Weights of a small transformer language model: vocabulary 31586.
Each number is 128 + 32 x the weight over its row's rms, rounded and kept within 0 to 255. Layers, rows and columns count from 0. Numbers have three digits each. The size before them is the row's rms in percent of the matrix's.

# up: layer 5 MLP up, 960x640, rms 0.0439, rows 711-765, columns 240-319
# down: layer 5 MLP down (transposed), 960x640, rms 0.0395, rows 711-764, columns 240-319
# gate: layer 5 MLP gate, 960x640, rms 0.0394, rows 712-765, columns 240-319
up711 089:051129072158146124105178067120150147141130159111199062097129130147101119193090083102150075159050098130138115113135065144139128207105142079121129108140146122093167137031076175152207104104122097157137117101146121067093123142085084154143140116
down711 094:161134106127095108098136147089103146165157175087188174183126124120124204128169117089151105124142148091167112120095113140173062143136075125093169127074203089129106130156140159138115161166094165073146156161134105122113140116073141106114093146
gate712 099:165119104168107102114079119153098124164166154085094145135138114137100144114131061163119150134123146129155098167124098118161162100100170059168172093131108120110113115173063191108192113195179190151105125084160146199121178121086135146090126128
up712 091:086156114091153162133168148126105094167132175148160160137128079138159099150153123145190125108064105135100076100114082080094155106193153141110139078133151085139127138100127108111117179143146150114068163178150151108089106111101104137121031066
down712 094:062155094153137094135162106059074177135092155123111119118169149130094155135121056108109108189136155129153140160156161082137129127125088155130148096111135191151089109148147153111142104105118170104089092106171140091140178183124161189183124164
gate713 094:148137072129112111146095196127136198157124192101146154134191155141102145155177107112087085105145151143184139142152109110129120146103157162145120172118131080115127099129102130179132171170073138157101167052161199191180096096159166116092093185
up713 097:166114139164158150094125111118178118164135134073084148088129128161170105184132106050156075105147136135146125116122230167128119160134120189140107173062103095116136112120097150057127057103220093117155148135090096150134112156172125133136149110
down713 095:074083124138143115126091138116154156111070121136060087131144082139136157138164118141112130083102093093119137168146135154092139161138095143107096115113166109087135085163112101104180143130125114181119092158115131141108111135147112137154123154
gate714 100:130180122109194098153071097129182114206128153114131135105082140097137115129174148124127149138147133139129186108151175143178135156118078100124108166136131159098183101106077085096099070099117128114116124121207156138104129089133119141128147145
up714 104:145076085151074132160145195090167174145134128159137068117154096120113132181112138218139203160120147131106097165134052111095180135139138125121152121113091105196113141135069196108170128120178180154136135099128140056060162153155144143145098076
down714 101:182159153141097093104164125143149194104125174115115099125167082113066111146115121139116126106159106108097116130165054089146108135174124140080115136118176197175122093170127085088171180144112094120124156136057142103031147140179127145142091124
gate715 101:107134108068178089114125084139121153088155132153126105126132086094103141067073052150129170046082121115173057142125126181160137144141137073163122185108092125142192175124149056166127090096163162159133124105097093131112095104130102146109069113
up715 100:085070135154160153202191122141139176159150118140154151108106148166217141183142129118114144146124119133129187062136081139171123139081130175162118139117127113184113140106080144131185138124100130063126090111156138095143123159133106104157197142
down715 106:154087063136111109163111123128100132113129106130135070093114099159136129119137115142172151144148113091156121140162088136168101087107096100123117141094105118152115177121153134133112101154105141130163075118175081147097083131096080127131158167
gate716 096:121060149125117124081076073129147141152105071108113114191078156171119114107180140148148150195130192147110124121149181102177105117091143119089162097135110130191156175185118125155170115119173102113127094116169119079167106097131117103178159094
up716 098:122100156090113140102095092100106138100162125116158134151117191127100181099094102103140174159138116133202139180104108116151148174136220158177101136051123114092093145129118104152134147075138146169124114088156115146188120062152161080114054154
down716 102:156101062103151144162170106132121120093130110092127130149084089147110158111108072048146121109186144087196088092182163183156125131113128173096131176100124144159129145106180151162113141104156107147150161114158115135103090063129203085127080127
gate717 102:127144163163178119139138091076130189186173085102101124156152151128104124146092134139178119039111163101103118150123133127216102160151101108107113135115140105144170122144119088136070162077140105115114145132110059126106212129149170099052157110
up717 097:135131144113113154120034148109106122118146153124063213146095142150160075095159101103098125128094170112130117138113120106168157105127145172148109147146091172177197146072085086069110223167092122039230103103133108160132186141120105105160140172
down717 096:149139141106100102148117080129094132143146120092166144133141101113108137127099189137105101107108127117086092122097118106095119179124059082160125147101107189126159103100146171122149143070102123096161152176104029124107150121121141095140175119
gate718 103:125164152156103193098100068091048133125168128139109134099157154149128116117135076131166114109127105142203067081092099143115107076188092107101119085124132080115129156077093132204128158127206153160180111120168080126117143165095135138123077116
up718 104:101132103144157154135111063108083131129114105135128121106123159153170158121090099173098167149139146137173154124082135024074035080151118157104145113157145100094080143104180123171109165127186171117152129108162071135098149107098114168106067118
down718 102:075132160108155115070128094168090106179114144121138123140075149110155046142044097098066096100087141128147128080101160120100088135198159128112093171104060090121084087169116169154099169134162123110106084141114131126092094121130136158136068126
gate719 094:107147139156094140118092142095120108151122115129128231155121134151145152127121171137156158139087123162125100148118121093159143107140141114057109110183175172139141134129146128173158121175089169133115087102121147116182108152143163093107080149
up719 090:108106112167155074135150164162164097168131159102130127114161173149102115072117129161121139111138115135138106061100223147126096193166132145149193112140101104081088118111165104125121144113145090177179122108102147126101094072108104149143136132
down719 093:089120159154107128127115147173099122126177180149175165117124108164102123163119118107111143137088132175134094113161151081148143093136173097181167091149157169112130139109111114136158128152123169116135106111100132168136109100173187150127084156
gate720 105:161197090151134080128175092113111108134072136075125042118177084093110145092082142074116099083156088065115153128173075094119117152105167096143116157057153120153090130169138151089113131142141178128148085171090155144135146148061102090167123088
up720 105:082097140156156136123190126093073130126166126079134149136131125142173140200133168196150163136143157114114156198102139100120062163140084156087153121153136079122174167071096132098114093104164142105101114072168148108158067161174124153059179123
down720 105:149095127108095139131123159142151118128086177142121057158110124191136164102108093163113106034091066127093084162203122083135108103063132156095121085138142125110082145149115145129117133071098151144118161092098104103106094146190110143155057106
gate721 095:157147137129117162141088140132180118160154111125125149109135112147154117089113064122106121072077156120087111137096080132055200084133100159171162097137089119188103110165078100113129151126174098141162146100154142126163155161092180128178172121
up721 097:116197107122200141151123081152156121126084076092118144140139114169110151081161109129098098096140074146086130086083124103127160110085106142163140097185080120147114120171121149142130113131168163083097172103113131090142109126109132186148108134
down721 083:162145175157174176152148155082130109129119122124116148100106111186138136139145110131133140129140115090073075133157087160130109148080155123143150153119109146184119188111106176096142131138141122086121147083155119092179129092122169161164134152
gate722 100:140140138117107154164088137105116113128170067116160073096190090109098103117129091178182083184127143152183116146132125086115096164150101156154221078117103173133085169107161178138147162104186112127092165167197104141103149137077092161174147130
up722 103:110184088172092121126127143100173115132124109152134099155183170190054108166056097173123117101076146186124109125134049123160144138132103142137159164176142138104089154133101095154095143105152137100072157148115117143087108119124186152132168147
down722 103:115120150188198101192110125148151135142136105183110133107130108129083095118110110123117131072080122128101075153138102136166095124159096084185113125174111205094108113119103181113205133093111158127140112084134118112114145143088081109094030191
gate723 100:166125164129105122208067117135098135073133147154136156098131097085015111111166090108186155152174163094105181142164076111136168122103140088102128140095086136138139114083064140152184131105123085168130136144086147145071173182084084127190084134
up723 099:097115180109112148161126162059173065129142157107176181134138106201117130154152206038151143083127099152100167127155123082129136126157179158153134112136118167089088171076120094133147195073107153205094085157211111096147093095130151168182115083
down723 099:158081098079090136127089142159122076107129083132122094143109125115097144137115100106105170110074065078136152131157095160192131112097113066099142093083153145138141142097150060135176075104192114121111114148105116190154187091102081140151148158
gate724 100:164149093156147069124086161177046106091108199109130194088109042064175151105164105172141154136131144144158229144140169138149066106076155070090125139079198130144083141107110133152119118126141123140159113078141066120148144092097134113135101147
up724 099:106142144142151083115123133135046133134101136152210156148097069152127147130145128099087118145162108156079166106138117125111076140098105102140145084121179164123138156102121107189089139164120096084101107155143061075125105076085112124130138031
down724 103:104134110069072137125109107177110128214115197113145120118133133149079092094096099148089155070138152173105122100132111088125075109085010146076116106135101178178154123124130133122138095124192092159176150143165096161085109109091139085118115128
gate725 101:131164081127127199136144188129164122071115097112155132083089130135070169112129138123126171150184130227118116111142233113175167161111122102131155149154064139144145141101124112184161183097114101145168155172150112128124148107104171112118158090
up725 104:150128127163176106165124184179145155153123068145102147120145128142124068143083107173137063096146142106171137080118127125163163147084170068155064086125180109146135126143122110189167109116095159135126118144171150036111104081168139134148075128
down725 104:108180133106146137144103138148154105111144104153122163107074188122128085131137088152140065128115121068135082115136138101107088129158144083125136108062094147166091151111120143079188126124078110192145139107108159140153132083120114132137168153
gate726 093:142105118158112098118147214100115154124109127109159100145114159088149103154190112111136170114140136135141167151107129091127096120087140162114089167169097211193104151139110208210114092184182114139147081100099129094142086122126155171197121118
up726 097:152181216099200144166157089116111165146146136101152112048131131142141151102143155111122107140154132149144099149104100113117087152125164104119085114136221122098199129080144146083119137179104121136150084086086088072151100133111126087163150121
down726 098:105191073101148160187169107117179120183125141138144098142142105113102123108152188120161126134133111097094140119060161110170075125122080134118140174172147092101128068122086126119102142054113169121129103112072146092221106077146163174147102126
gate727 120:148109132151161093187089120122092088106085148099072170150134099084145077141142085074055131146134097147141124084051090114130160120105152166135122100155075068128121162109067106153124155153155206121111094115102084186126103186086030168166154126
up727 138:099209176126154139126168170051082098130133141119101162130111132183137121108134100134112144080169134149139070128129111138095139142144123173118179071097123165120184198090086131080214103163093167097150137109161135151083130140152098102103122121
down727 127:123133130197152089109135082164123109131174125121109165191113074139098123091182077120092088112105084175144119083104128094155083139124172197135154177148109119143114092133114063117146193123127137093097123103081135107149116115150066150121159160
gate728 104:160111132135101202119128124107158123153134088118127114122067140127167103120137090112150124075102144195120119125176154169180089106185108139098080120115169092130102075084121138060138109179153097061093149190087107147084145086051139150102145142
up728 107:138145145147118152149114038058129182112154108088155160098094112117109116081129193174100171176094118102135116168122147125134120152090119127161159147168119137165116088066094121147125075148170156094121143102184139106131128153166127153097159076
down728 105:177139103059174120084175126075154157100113145138193158110093131093133122082221117117189080172171186105117101112104102100129092120129163127158107097196169114146160126125093162155151100140164187141126117165182165107060139119120117131150112147
gate729 104:099129204139145133120138125157071155098110125117181137138127148131207084125099197114154164146136129129106139144161162118153133087145074141170079089179150105123150113123132097144122132074137122161108118152074136143070170185130184141163123117
up729 098:103075151115083131109191090144097165184141102140163115104101091131171132141154136113134154142158120062139148147124178105136034196112123187142102189129105177197136147166133123121123129113137147173080084116134146124105092131093185081145145110
down729 104:072122092121134102145078127188103137078167108071129112152157173161136146108154127088140093108160086191141104170131102125158166182177149087156171133120116127147109155064161091132129106103160154162140154094111154125105131125173104076098126101
gate730 094:118150118122091182108111116132136144092129122116118091085104072090128140094127074114064206065175064077163079117089125072170141174147150132133140115085131134134123160090183110162161144125092138128124173124133067157126147099046088141110063081
up730 096:132096123117105116067138115102120130180176182171153074141108182138141141042068080101039119124135113125124114170107078152122072074126082110135147114165092103069092055115184142132163127123121174150099133099048125170126095101122118097070115125
down730 099:110107137078180091155146139139200131132138136098116125101114160148152121038167108148116128162140156148102128138153121095133102106169160135117153112149094110147112129176123120084080109088112147039139114195160179130105116151127078156115190182
gate731 097:092163140151093181102096132069121091163112185144119123120117163086127103104160140151170194139074093088080098097179138134082143078097078102173122130107142162104162091138123138109116159117110161095115152174189169128160176148122117109148128053
up731 100:076149108158148108137073054177139150128143102154138182060124115120141157124138131140114122129088123085094159150222157200097074098129130122113108178172101136122124157110092112154137084156099159106081167123158139114205113095121124076185162161
down731 098:051100101121091144123222134158130169167135131136153099134067085079112138126137192137173134119103075202112176198161168092148172163142191102105147204160078098105094159142190100118097098158099090086082126183104137152141107138122121167134158120
gate732 098:074095087125100230115139176104109106115118141135134062148215094108151094135139154088107061110175192184111161178116102140138122021151090167121162165166140149120161121178110084119126188121107174148139151105145162116111128163129165132128121094
up732 094:135129118148091158093158146051122170249196101120105149159085111116210152155105145111110125070101155128145124140146118130116134135121145100084178084122134146099091063154118180113170141118094091121145117134120135136129139168111079076182094096
down732 098:147149113140094118119139150164137124091077133106161108220117102150116136098146111123160106137121161138065131125114062105117096098149101123133153135145147128173147140172104082186116210095140081160145219136134144120117106181123065102104114133
gate733 101:147110148122136168115075157188100136131127121146133127092134100133186053136195118065142088117062086180107087137075133159160135098119120168146135116141114113112103135097158146153104122119131030109126116140150099122111031118161102130123170136
up733 095:156132100164071129140175084140144107094102189156147179159093105161218116115120137121076106132130114094170138155089152199131130064046104126135144120117062119114142151199147134092115124131105121136102086116163129105158146116143073136103103086
down733 099:094093126173133120186087061132130166134144131167115116136147122133202128123140173159115124114059119110166083175090182126185126079117152146151106111134119059159176135089158168105159162118106115117133137134088126126094097132089122048122183135
gate734 100:107153123069215077139158137115084155100137105141132147159116136104144150174088093124136104097100117071098173123160145124176072164161166102131144098130160179130089127071134154114050171159104163072106116144123126086153117132163141120138103053
up734 100:150132113190101155137108110140175126134094119087147062084116092157075101158100126136120121182130156122128193109130057181112130123081130209109115125110188083106105112164115111139099156125152089151121098131177116096125158122089169147127117095
down734 095:071091111182162130103151162096133073047121083113137119120104089126125088119201134138173171153201186163113116135120162163135136128140161158143135153144158134089125141078133147115163083093098139063139145146112144172161150154168090164060135079
gate735 100:155102158109057126119127123075086128078121164141130122149098075097164137154080177097096162135133141144090092197165131107111106127169091119099139160110110119132114127175107130153100108144163123154115093108049095135068182103094170070101141054
up735 096:088168116172170106152174093129158134164159141058152154186167101127137138091105131162130128082131100127142131108153088118121123116094106095110104094108183101146171083161097102094137185147154096147130186165135131101096135178128078110123130101
down735 099:126171135100129141143123050143152089125199113121108114147114159143077166110132133132086112113133098171185104161155144144092105100156178104108080177139127095100167154117113150065132118216097124080097159158123118088112124139118167130106130156
gate736 101:156148163132117118102148126069081128146094107143125078139087118085138139103155116136104184149135078156169149110143128111134147164140140146129121143148178148130154114041135057103154103141128112126130181135084082121078127188127172154098144165
up736 107:134119115066143155157055088123173160148162177125111153139107176135110113118111125145095059127125130148137133179086189142186125102102101167116084127141115146116187123147148156139157039092137142139141138134136106157079127093114144150127109140
down736 107:098066108128127121107158122047070062131152113158081103150140116104124119090196099077156117159119086124149114135113185096081136104136066164110113135139093156130157103055119153089117109137135112098129098099174115216131129171120106127062157133
gate737 097:025063161139106156145137111096099078214125131140109147127089126170142127182180120089131124152085123118120121139129087135115148122129058097121118125059103104169066135101071180103076081118136128108110072201174139153156138088148119150109118096
up737 092:105120164116073118157122191166094132098104127123121158143157138152160170160135115118191165103147137078106103108179109128131101230080082137110190145100113196149131128133083112092146098112092066203147099100101109146134194174160147058152113072
down737 096:147175090119150128122108149097138127091135143146104122171167193139174157138118095111123131171090143074157153134165123072072108126101085146110184107106149100099118088209147168129148128139107181155108068087201169169139107119144176114134151106
gate738 097:131187125106150165109147134128167153088072078171152132104117113137131143101107133173113169173121110091109091117145161129124123164146138115131158133078128152122149125167090118110192090149162089131123135139075164117016057150071104183161110123
up738 096:189199060076122137128138149098100129072181118124115133107098078078121171089072090136118158096128148117132127114130130129116132130139147144141199126135137105102211136086071112148159128113101214129158183157112123128128107085148124114083107083
down738 094:109183067136125204139080065111108121108107118106155159099066089166190159101102118166142112139154117197124153178120116174124160156119109151162109109106110125144143130137129087120132071144171126146120181173125156100091086132158109158106153131
gate739 098:125130111136132180142121154137115128116158159141200079173094156098157096141131091129095141205133075146120130127038154096112154138076143151113117125164097163188136162123126131133192148128056121139124119048122131199107068125126112122063168145
up739 098:071206137124149190056166196071126133076065095155215103079124112132159108136112115156100114123163136155058142184146168110094155139130084091154156136195124183077076154160134128117092126145116129098124136159124118143121109104119105166155121118
down739 099:085149090091126186144113124095143174146086113124149160142116145147153140157109116122087112166128098138123154137097118099109104075154155137092130105140101156106112117126158162081121191134131105123126123073158132111108088122075139129106122096
gate740 104:099134155121140147098104078070109081133052125119094152160171097149128087120148173111156148077107127132193116145137036045123137092122126103093155118112157115184132142152082202061139107136202126120158131158162108134097130124143116104206102123
up740 110:111114111089075110118122144135115084185133110157111111189159153147094058134101142104062117125121089138172168120066137147116205065091181138138112158143135161076095140104135076183156075121115152097185110167191163160140165112154136161096105128
down740 109:104170171113083158145163158108101165128077141078106104136188128152040101117124134153149066135130091146224167086097136125124076118147139173085150192150178103115157150199143151134136168212118108095191106173138184157103186114157140174171057168
gate741 096:165135075150165110111111098085096137107156134132104108114087075129147153170087133164069132078187124150086089107103180168136212151123119122157175125094076083169145175184166141164098118136114101191147189172073104138084122109083137092145168163
up741 088:124133103108150099134075135133127139161149170135105157122123126135083105073117076129160113097107080140144126089101138181099100106109123195144088082104091099117122162129204152121149135132047106141114127128095063151173159110144133091133126156
down741 089:161159100167148106204130121136114147097136097142134173154115107169169123152188109111124092080136057101109154160136084108117176069118171110154146162146124141134131101070150144135104134141155127097183194158103116066079148134134163077166139115
gate742 104:096149129071169086146222143104150162148082153132194153111124101125173154117133079125144115186071147077121158161120161080193134074144112129127091127086152151176076151121191135139130140138147156134148135125121130143159129136152127087131127123
up742 104:126065119149138137178101134182128079101137122156136134145124121117158147079096102140087199154108054138168078144056140125135139120137117191104147146128080139138112148139189146073139104072090135164074173117139115143098166159122144103067122132
down742 105:140126130131136148086068132161116131147121141143106128128142155132064106144101128127103143111117184149106138077159125149157090180204133092156100099146184124165095119125140120120134136124100118068109115124091130088124129114073150120208149134
gate743 107:110127079134152151109058088092155126103167047117041191124121098114131091153144119161100139109117174134134120139123098138161150134129124090129111100147079140137144114152098178183148091123134134131153122121192164148155143112175102155160207132
up743 103:179158153133165184134125142110115124123147144158129098070143175117121102091115126185138173105071133063094112195113170143077133118109176077126089105121118090166137125111133091140124129179184131156078137127142121081143083136128168125146152098
down743 100:175125095084068153105088104099108113124143135108133087116103161137109134138152180153105183124132154097171096142138097124064130185131111144117127075126176123122116064102086169090053118121169172169143127157115123161109111116049086063134111125
gate744 096:170167144123082177109112128126130101156138088139135134100171137162155138093176121166120153198175169149061154081119144112117171098072080124132081151107102141180104160178069115113130061050130121137103155082190097131121103170121084077132044183
up744 092:142117114180070143065094088140147123093202099109081130148146107105099070146157131130092204140145117119112149093095134098145147125142151174149119074101121167124076121122029107115113176095081159064144102097146126124101111159117161126071097187
down744 096:108137116110168149132159146127134118168098173138160133137138146187156120152125189208153106113097125143155127144147128151096183134089092089158157151072144192149143140121143134121169118131107154155136198142093097151040098176125129111138147094
gate745 097:111112173151121165114117118105129205176133124152114217130157159151145100191158128131110122174110146144072076130060118131188122137138102098107073078135167131061063140093120135169101145150180153124131091146080114161200153103130101132139089149
up745 092:124140150117109158216098121114074042207168118149140122174109105060094116161136114159095082113171121118141137149123184075115197141109156155152143060147137145160133151080096133090097125168119130066128121141156110192138142127142136166119143198
down745 095:097116104148136159106153105096108104121103191129122158099128128087195162165127142127152159164099123109168136114145130146191120128102094122089149107130115168093140112099123119107155035092148081180138119107120128129171071183127151084113137142
gate746 096:087141157132155137129134122148122142190119204158087172133147102101104170089124129089114131143113145182163125157137174170149173160069113151121154121120117125118131119121197134071130118115120082111105120176109144074113176128095146140123116135
up746 099:158173120121063107130121183083128104112121106108161146133147159097141157116132139169227111143175095106174157114150085098194126130200150116161050120108163167110113164122080123149150146169095129215136147146137126125187196088100122103132134110
down746 084:118128113139072122117066121093114142110145107153182191117101180109110136178123110065148140123112091093124091143070119125148067143080107125146165062125122127169128166108115116134126093134136143148109128138108137075130146094158139120122125141
gate747 097:075186127167138154156093153089088119136130148138122121104115077163138136140123098157106176127118169121142137221164099176108140080191072157165165096140063129151111140116126161091140152072195179192101107108181092173136106130089071107113069134
up747 104:107205134127162122098131155148082150137126174192168118123101119195148140148158147162185141168063177137188119094194100158111093088129152186140131127088126164093179145067153144150096122144202116129144173133153147093121155159119110149113061150
down747 095:146105010124145095121128100185066174079123076114127121136142139161159105119104112126070144158112119182119056159126120096123169135101177117055102140133120095145137126153172132168080156076114161134096162096152135160143157103124106169113152149
gate748 106:098164109152165146137109112180121118132199078158063113132135111121155100143080166142115091127101073127137110182128109062144157123175111127123159109175066151101161155159114132135129132116157112101124144192066146117132180120175085154165126134
up748 107:124151125116119099155125099167141130164140141098181191154121152177106135106152136121161094133203152132148126123170122174141083112139159102236109187167173176155169155095112115097131132138117146134166126157157120096140104132110158140161083105
down748 090:088116140159084150098125154102112152122081162125198166155120121139153111140080097123136118115171117156126146173151108115142113173059109106186143134090117143113119142121128098153122128136142174130126104173110131128151135139123211058114075079
gate749 104:079117143119168110152023108160139156151146140148164159162100138137140091138175146125169113215072150087117174108080142115135094129141127148125179125138101139104124176163169152153075133078124140159134114105167081098126121107185140111184161159
up749 097:130129160134169074165130183095123123105137156122120093186116144078138143203162120076092121101081154146170158059083148166145181121119147079126084145154124123160106145195144122136164131160151029153068103172164140182158136113159127146085106081
down749 106:095161143135113119128157116192098150096164154176152199105139092074119091166161159057119129112090123142130065114213157115084161148093082117182151088136100157105162201123144104137101182135133165133139149181072118143093137129124102101107132131
gate750 090:106123115100116090188134125142127168148179063146138154165130152089127190118094130079122111128086161079087133131057084093120148125114049155135139151113139163088118162096128138166110160094137079111092167082106084121070075157128108108177148119
up750 086:140124152146169127118143135136102166125200103116110095121132152136193108146172134167145177171150115117225159106139106121125140142137107132083213141140057197164148142137105139117212111152170117104188092140126222122115130131144135146123133166
down750 092:130118145123126055174139167101139079101083120120121105092144141053073103089140111048119146095110134098104106080102078144136100120114151094101149127114119113152113148102106148135125127068124112138138133042128115156176131086100145118151138157
gate751 104:132134106084150099078123119131096163136092126094128095132109108194117178150191144126130163143128097108156085104154074195124137164155195203126161157053135055084177111156149129183143101113109115135163151113127116143106134156106177087137081130
up751 096:126121170128127112121103111196134142090138168174124170137146080134109139101141154157149127108134114138155135132093110135148145144101103085130086137107162022135148193144127169108107118119103131147071173142152094096125144164102131124137088143
down751 102:136096124160097092170124124095098094144099113107118130157138067099111146123125090149157139112113107093154122174151152162145113109139142181079105093105113072084082138143163183122147139220120103148108119137128126154134113098114198158098107155
gate752 101:121092123135159203073111157094127156105114153115147106125107107113126117063140157178129130137118106174085107158088193073138127073112089146094145143167139162074189110144101135204105080145064160104122157116110161130164079134127129149076095150
up752 109:084108130143161076128035134134115172127124088120127143107101146203139149095170100178157182162127170138192149138170085122079094100121131061175190131078088157173118109149113141131115082106206131118121154101129071184195108148085087128180125105
down752 104:126143124097110222120119093109117080169070199152158173115137148116141116123063155135140153109135093142126183156163141134152117067136132230164105093162118124077133164128135097157177153116108143161123157172074110148143135133153152150177087136
gate753 097:088107155168117130128095127174128170165068077151154098112126150102098169112164149105151188141110166095096122086132157154159136108121136121135102095145178128113082116037109126108124156122072096136116067144129128073147164131181102150068119133
up753 090:131150083147137110148197132105127136112172100154141179215083104124115145206124118133087151091134121136139190149138138187082100102143116104159153150112130102107078159157062168077072096083154211107105117243116142155117133042094145167145104059
down753 095:092167124106178146110100152097155190162133084172153131107088163119125121136153139137131133152151052153106120113206099110157121165179122172122079106108162096139113111162180103101184116130202089107095091194191142125113170130124145152159150181
gate754 098:165151147191124166137145191162138156114146185145128131165147177176142122173125130120137137074128114105150150129112155164091072163093108033148103157094103172128167132146113159078143113153147176118116115085160172151196136143161132116203137107
up754 097:150142163145097132151106096117175123166127113207072081082163153110113111156132109110113117087079145140083063137135121176158157134125139108120103099147140145151141086107159155141113191199132129152080107109193104175114149138097109154111167113
down754 090:173138107178191067064099171072135152128097156142135099149181150082117112101099145175171131112123080140154182144106108123172133094205159099126181153111149113125159093136153118157153149141200124156137117138169121125098088129118131152117156106
gate755 098:111159109142120145152119135087084145131122078060108132135175113147124148088124143134181071111087083110131148088111125109134143126132102045049087187124141099133124124068163108208079096079187118119131110115065137068120142136143092193108121082
up755 104:114094175134113115124194096082188101112172147119093136114135123159079088150147133092171120095241165117117061114118107100091097153115131150189163084134109142141201214106092154139148127115130148117166142117162132106109100132116106101118148165
down755 119:100125074163112111165165131109159130136104075111082141146126139142106103101106154133162090102112039170136155085134118111120162135158141096050085141111118119173122160118139119161100116076131097137084142120093162105158161134118155145135107114
gate756 096:165135091177110138112172136099115137163078120153144091116132061156136102167159110136142168117125103118143127137186131080118145117083056161091124121113113104132154148159135143143130141160152075135168128107195114128116124151144125142167105127
up756 093:152150118123119125074146055115130150129109148112134130140097073126086095151142122132136102115086087120151119160136157131137096104138148149092083163204153093132079113080128080171141106148120149161118184138078041149129187143153139106099162133
down756 099:160107112103088165086122061184151094173111108120144160165159125190148189162104169085070159128106172119139150179134091137153147108156140149134173097148126101124140112153135093131071170154148094142111169087116122125102104096098136066124105160
gate757 095:124165076090186130089110170115065155192110109135143160101156117087143138184113122133132109168097173116126081131111151073154174108072103105127135183111143150097040175102177105077116151164133138158128138113158121136163073168122186097086128074
up757 093:096089123108084115182026155160134059114122152168150112167107100099116174108188152170151109111101108121152112112173093099099134180160166148151122139129178102109215106071106065123103160107153185128163103184119093137143183120097148153159128163
down757 097:177096067164143092096130113112093118096115091094144118139116123115128145172082135133135125139186080153120139145147067179134190131051163139155181154062115157164112130109144138146085125129135126153125143097082099165113105155127182145137083104
gate758 109:148155080159105122142113088162155117076163072178096074095137100117112126125130074129120084168107130103111117123111102152184088038149130143104139116176133129187117139168173182133164125130134184081160136177085124166128134086144101116121182154
up758 106:160098148111124126106126114098136170094117109121156106108147126136095090111123174142171130122161178125145090097092165137171073109130162063123127111122139070132095171123141128182114175134107153154132149177154100123087132139118095114102119144
down758 084:081132149135126112113122155144122143130106143120135202190107056138151105158119100121126202127162084151137125113154135114115194137105134113136127126127156169108099117140094125076100121141129091154129059157114100142115120165117174083089125102
gate759 108:128125075148115181104188123095065118176159113140140089124102114128097170104115126136116158147116104101144125143164100056167135059106136076075212104126135167104153173166132110133136176095156145149197166134105103086109134090171161092158141131
up759 105:131172128127163092149148145202185188112121185101094119142109137105160146120181106135168145082167141137180115145109129116086088123091198143159155182115133091161127095124124137157130105172130086131097132097147115099143136125136115128144113137
down759 105:097125175132137101128069190120195125124115154110123122126147129123140124144211137077165184190120132130166140081146120119140135122109142176127125116091140152171170088110064140148126103200150094060085153116204170120113149118126091161123079144
gate760 095:087134130111123171123113124025186181151103121128169115075155114164108119160065103140108121163193159116132159106094138130136141111121122132146153096155229068129129112154138160116137134130118177172126098084147138067150114175052097136103140151
up760 094:137113122086136188123137117144097121168106170147128156149119154092135114182113102133205076100132077139132089171112167173069124134135145105131101133145114134139154089145142188128080085126142100124097128162116163156129103119105071166096155051
down760 095:158150108155127114063130152088113131145120112120094114115103146112081103132123111152121131166119160150098083116149093121112056129112177151182118054119135116178187148112082130121171098133146162123208094084156110101084130117110136093112111114
gate761 101:144169179182150103088071191110079123076175094086049145156057102117115130120100147121153130160153124150116102114131136115163175141150134157159114127115145117132172117171090142096115130085121183097113149129202120191126134097218131130077132155
up761 093:093081125118094099169121127162102149156112197071124116142114110083187103144169156074152103129124145133159158138127147136124051131081124140098053155118178158107083175133154120160148114165124131129121095094136169125166171146112172090124129117
down761 100:166103163164148116074103113114114087159170145147056134149144140110108096061139090172089166157123139124117141038112125145151145132131117075128144150104122150097168126160150188167124081123145152103134180164166064135113105070140174105145118116
gate762 102:137108168139168149104177147099110131154187078147074116122090104125170144186144145114082138136112152149054088114052111101085128134126122099083119121113135128099115059134119143132130056117143083136081160117136121175119194126210070124100048124
up762 099:092140187160148159146125165113122113120157190085163142175196172103139085121129136071124106115189156152141184113165139134114063152109133191108135161114148106098159142121169167118116104124118131133160145152138157134119077103106223099153176101
down762 101:113130132116103182161131142075133145123134142113101125130180114095068141144099116080093094065106136124125183119159139165160180191149085200112177125119116122155135158178103103099130096059128084122113112142140131127132039115057146087167147210
gate763 099:130139031108132151092070163146127112157104138098138107142104113104120170150145162116181140156102092090123130088173082166161145139064121132106204098150156137093119119117132094129142137149099140124170084185149132097150153108186140093105082091
up763 100:121131134083123095143113141105136114127110141160133147061071111154139169174133105125131123131074088110074075154088098137119128160131117154125168069110116109114141124154099151168191097133135087127125173069123090115114096158107089117133146189
down763 101:121183145170147118148132132114192146153191086184105104179152166133082125136203159136187162155128116162153136107154134109071155141176119143179128147103100102120071111204111195160083127160106116126151162136133112060091127110197183140167176140
gate764 108:088114070116094104109111147181080110103079079148155192153149106120114175098153137141121132141080122132104165107124110102080106118147116108068121137086147163134177132094115127078096174134134116103101172205156135087125062091088200115108162123
up764 112:098202126136151126121156165112081060127126209106164199123087141185148081135112156125155131093146142073169153083102124165057081131140076143093115125158154138106115100154126130138159129147120107152113105142137120107167115124188113194147153092
down764 108:101172164096088078140129091161144164175142138063140108122108102110201128108098114205133073057130141151168126191133133194077151169085146125140150173144145125124160136139147105138157146104149088093123115151111123148066117104125112064201086146
gate765 104:171124145096106106139126170136176138179150144116183160149130113136075072117175072111108093108184131090136099187146065139101163118144162099132116133061127136192116150157117101106067152140119151131151121057093177144178107126148096137124138101
up765 106:148157104190108070183108145145153089101051138135071064097110150136068091066140099111167086161131143152160177174123120148157120129164092099111094092110164133140161134133196085125163161129152130186140179132142146179119123080200148184153157104